config.toml
n_layer = 11
d_model = 256
n_head = 8
n_kv_head = 8
head_dim = 32
d_mlp = 896
vocab_size = 512
activation = "squared_relu"
norm = "rmsnorm"
norm_place = "pre"
norm_eps = 1e-05
positions = "rope"
rope_base = 10000.0
rope_fraction = 1.0
qk_norm = true
attn_scale = 0.37
bias = "none"
tie_embeddings = false
parallel_block = false
extras = ["capped logits"]
init = "normal"
init_std_qkv = 0.0351
init_std_o = 0.0
init_std_up = 0.0351
init_std_down = 0.0
optimizer = "muon_variant"
lr = 0.0111
lr_mult_o = 0.751
lr_mult_down = 1.5
lr_head = 0.00903
warmup_steps = 0
schedule = "cos"
final_lr_fraction = 0.0
batch_tokens = 32768
seq_len = 1024
doc_mask = true
train_tokens = 157300000
steps = 4801
dataset = "wikipedia_en"
Each number is 128 + 32 x the weight over its row's rms, rounded and kept within 0 to 255. Layers, rows and columns count from 0. Numbers have three digits each. The size before them is the row's rms in percent of the matrix's.

# layer 7 attention query, 256x256, rms 0.101, rows 86-95, columns 64-127
098:120143166105067150097144133094148154091147091189089154091214179095145121119120114094106151115134119116131127102125107119092198128139150118135088148108122155137162114095134166148132095143068101
091:087103091163100163146160126122173132130142075136123120138132103121134147097163106148155133117170141140143139169087145126131150194142126120080135108147146152185131131105115167175098142165146166
096:105132173061115161087114188097154126138063085126095113137166086080113086115133124109175177114065117113071130118104157105155125182176082161130110116158108072146137127140109137145173149144123128
110:125138135126114126136181121118143141091181106146172110098166103112071180115149106084071165115194111086146146035121116144095073110141148188040178131066158125145171077137154081141116132098120123
098:148130137179121177144135149144164146087096113136168077091141210149105116157094188125127150133081103138127078109148170130161158192121159156144139160161167214133134090132132109145060188081091157
096:114081088129106126131099127128135106118169159183089179135155150181098157096133111130156161108075123095128139095101155138121159104107080093141194185079095144107080139080042121146122130095093190
098:143065086218101145125157073095111140139111113114123077102112166158140155142176131091122126107183104106090121104087093090113094175111146131141126155068171140126215132120103095113111140159101133
098:181120118225126105173098116148066139159086093075134088186121146145128141145161085159075159122088123155128136107141151104133171158115141198140133120105126225197081168114141138106116124129130195
099:165119098138117097145144129106189123154144188177159130144148135169089164147075154134163117135107129168103176166177142129119153155138116142152118145053154151084107134124089056106104135189088157
113:155110159115066087091088162128123086195116074223102141143198083142100166107126092105134199106107119118098093191120155154148097138178101153181100149125158132115128193155113140114133139104134099
# layer 7 attention key, 256x256, rms 0.1, rows 86-95, columns 64-127
095:095128124135099123101133129119124105111135134106116118177093111165114099120133141164120090137141139000167138113121125114110132094128080039112120150096105147068159106117123152130110116130127104
103:160106159101158152133084169177075153105164120112070137141117148145113093134133109106152148162141141154118140138136139124118104092184134156128161092115129082155142103185137144134146127128085153
104:173046110150072157107076178096069063102132145120111124156161154113114092136150128173096196111155143153138092166115180037150084126202204119061101113084090079193129144151141112061090145119157161
111:047168096097153101077167076119154112126097178108164173124103119093101172113136159121177159123119097105076088093151107132081169064113163148148155168118121056079103134112087099169117133130172111
106:136131098152179065121090132135094111104093143199154095125109115090174185150152108154129086177149138140066104084074082118078065133143115127154096110111137148113097146166127145098125070175166126
099:110129129183071116072137086130102183106147115070122150077135166091135086106147160167103140129146127154170115108106150179078134110181129119191107149075113121093198146162161143097141110159122105
096:106141160160103078148100109121110101103177050100149143161082118128073142159089106128171138130150142174101058075133139194148121089142069096147135173153201101078138099142141118129154133173119122
105:127108116107093116167139134126130110143146094006127071106109146124111109171132110142122061092148109131186162175157176108102131121117127145071106144170113084132124108157207144133178201121092132
102:188077129134142125124108166153113124137098117091065144167103151090104110115130134090100172122206168137176108167096144188194140156132107141157107123128159150176146134088156168097075162081171078
107:106136165098159166125134108124153139113117155220101148171165141102123103156130166182106125107099100102145111134140198116155104068145163072069100105104110093124168120159091123119123102112098141
# layer 7 attention value, 256x256, rms 0.113, rows 64-75, columns 64-127
105:096088152114116166124129109097163136166118177151135058140171090151180143114066081189096173084072156095119166109189150133063131109174175149138115107072115148077138119123082119128147150147149149
099:082149153134109117125063088108153046128116077146152108166176176146139131113156115103139146115139131076133167113139172094171149050078072105147129129119093113105117161114134133186091157142176087
101:143142139114114137136182179149111141096120104157080134150089152145114138129123128116111213112128165162124174110210157117119076118118177115166134129082170154195118123108161129085109101120113112
105:099129149087139104133141137116081124175133161090112125149164149110144132129199155090198122070056129162112113156181086107115116159125117109150122102118097089079111106135143122122082100155145117
091:082118137124176085177178149108104137137150122124144153107105074124111150180144062091178118138093147173086154125184126133107162141106088171110132133128132114091166149112133182085130083097126034
109:125128061136091095163136119124157169125167126149122179081118118133092150149098112129131084142141138068182173112076112107080098128137130144121100207116153108097094114128051134128129114150152125
099:148119149121142143089088190121144094077090179176159093157112128177087114147140176138134131128166118168143080099163073102106081069115103077197121101137227131093078127159118160095188159138127113
100:118114181099101104137116100120131163094172116161118114135122183137064106105149158108113096094114104100051129126128151120130184183122192158111165142120137117186100140122103123086103196104183157
100:097133125157138150114129066059140106186145113045143174132171088138186152178141106139087133089118133156035155118146074098164114156103174090151145190168119118108130074126171150134114115138170106
094:162108095147124135111089198085166126133132051155086123101129177153140179138121148123101173099080103128214101087192060150118132130102158121058114158109116140109133129186137100108174144104082170
104:161102124178117107175112126098073065147115130177122162119177126135127130074167133190111118145145139134121091146083129209099097168042155119156080098088140124183062100168125068153152169129104189
093:123148116106125088138141169205115140110196160164161178078202117109183162132101144151127136129136141180116161135045144128140121147133083156118149121110173120155125124137124092125117143090115107
# layer 7 attention output (transposed), 256x256, rms 0.0767, rows 64-74, columns 64-127
098:151078128132141146166108154153076183137170107114130137157119116096110097204186129117101039138125111132112159136133113177166105125131156134132066117130088163147097159129106123097183124150109152
103:090123123130104090119138147173160147118135145128133120133106095160153172155221150164144145148118099117121086087139125128141152082170189134096148155097155173139125166079083101152155114148130170
098:124135124055149171127069091153169113138140131150165100121208150139070139074084103109175099197121141124155155141164122098167133128144115103139167129198122130127152113117145131147074130142129104
100:166100142115115089105105207181198076092094049116135145115119142099105136150108104086148073133094064175137085113050139092172124157109130127125125105187127091156124147122084124112154098132109154
092:165090135164139124105183145114104123174119101160066103183148142117112135106140083115138101103113075097122067149144117094155100133094133144102092152128158183107176123161072174135141151113065185
101:127139116135151111090063121104108122161147094111105142181133079097124152116165107121124169125106122123069098131091121198111112108063110072205145115110152169168142142138153135180144163135129125
095:108145103191151125124196127126162198144174121084076121060147085130097095120136106133111095130161117073166119104104133114111133113133133085110175101092090140122129212082103116158140095141138175
100:134102086150147106138147107143090154136112131122088104096169114157160109175127121120159163147148116172143101133138151132167129119179076169099084116118087123168123145169192104204154076132044126
101:141129197123111134153169129146151102164126111184143110151150103144102093124149143081140094155137124115218108115131133156107178128137162179132129106171082179149131062118181170148088126111077140
098:095084105130123157143118062168146136156148197169109117122154147092089122130166100140130047086107087104132121152151121120141095150145113046124113048151163080153108087049165118105129113194095150
102:151172069141149184060141101118120169125087167161136135110114144133153164151104171157117136088154085125167109146127106122130137075105174075055194088199132130117152159105138064108158136151182153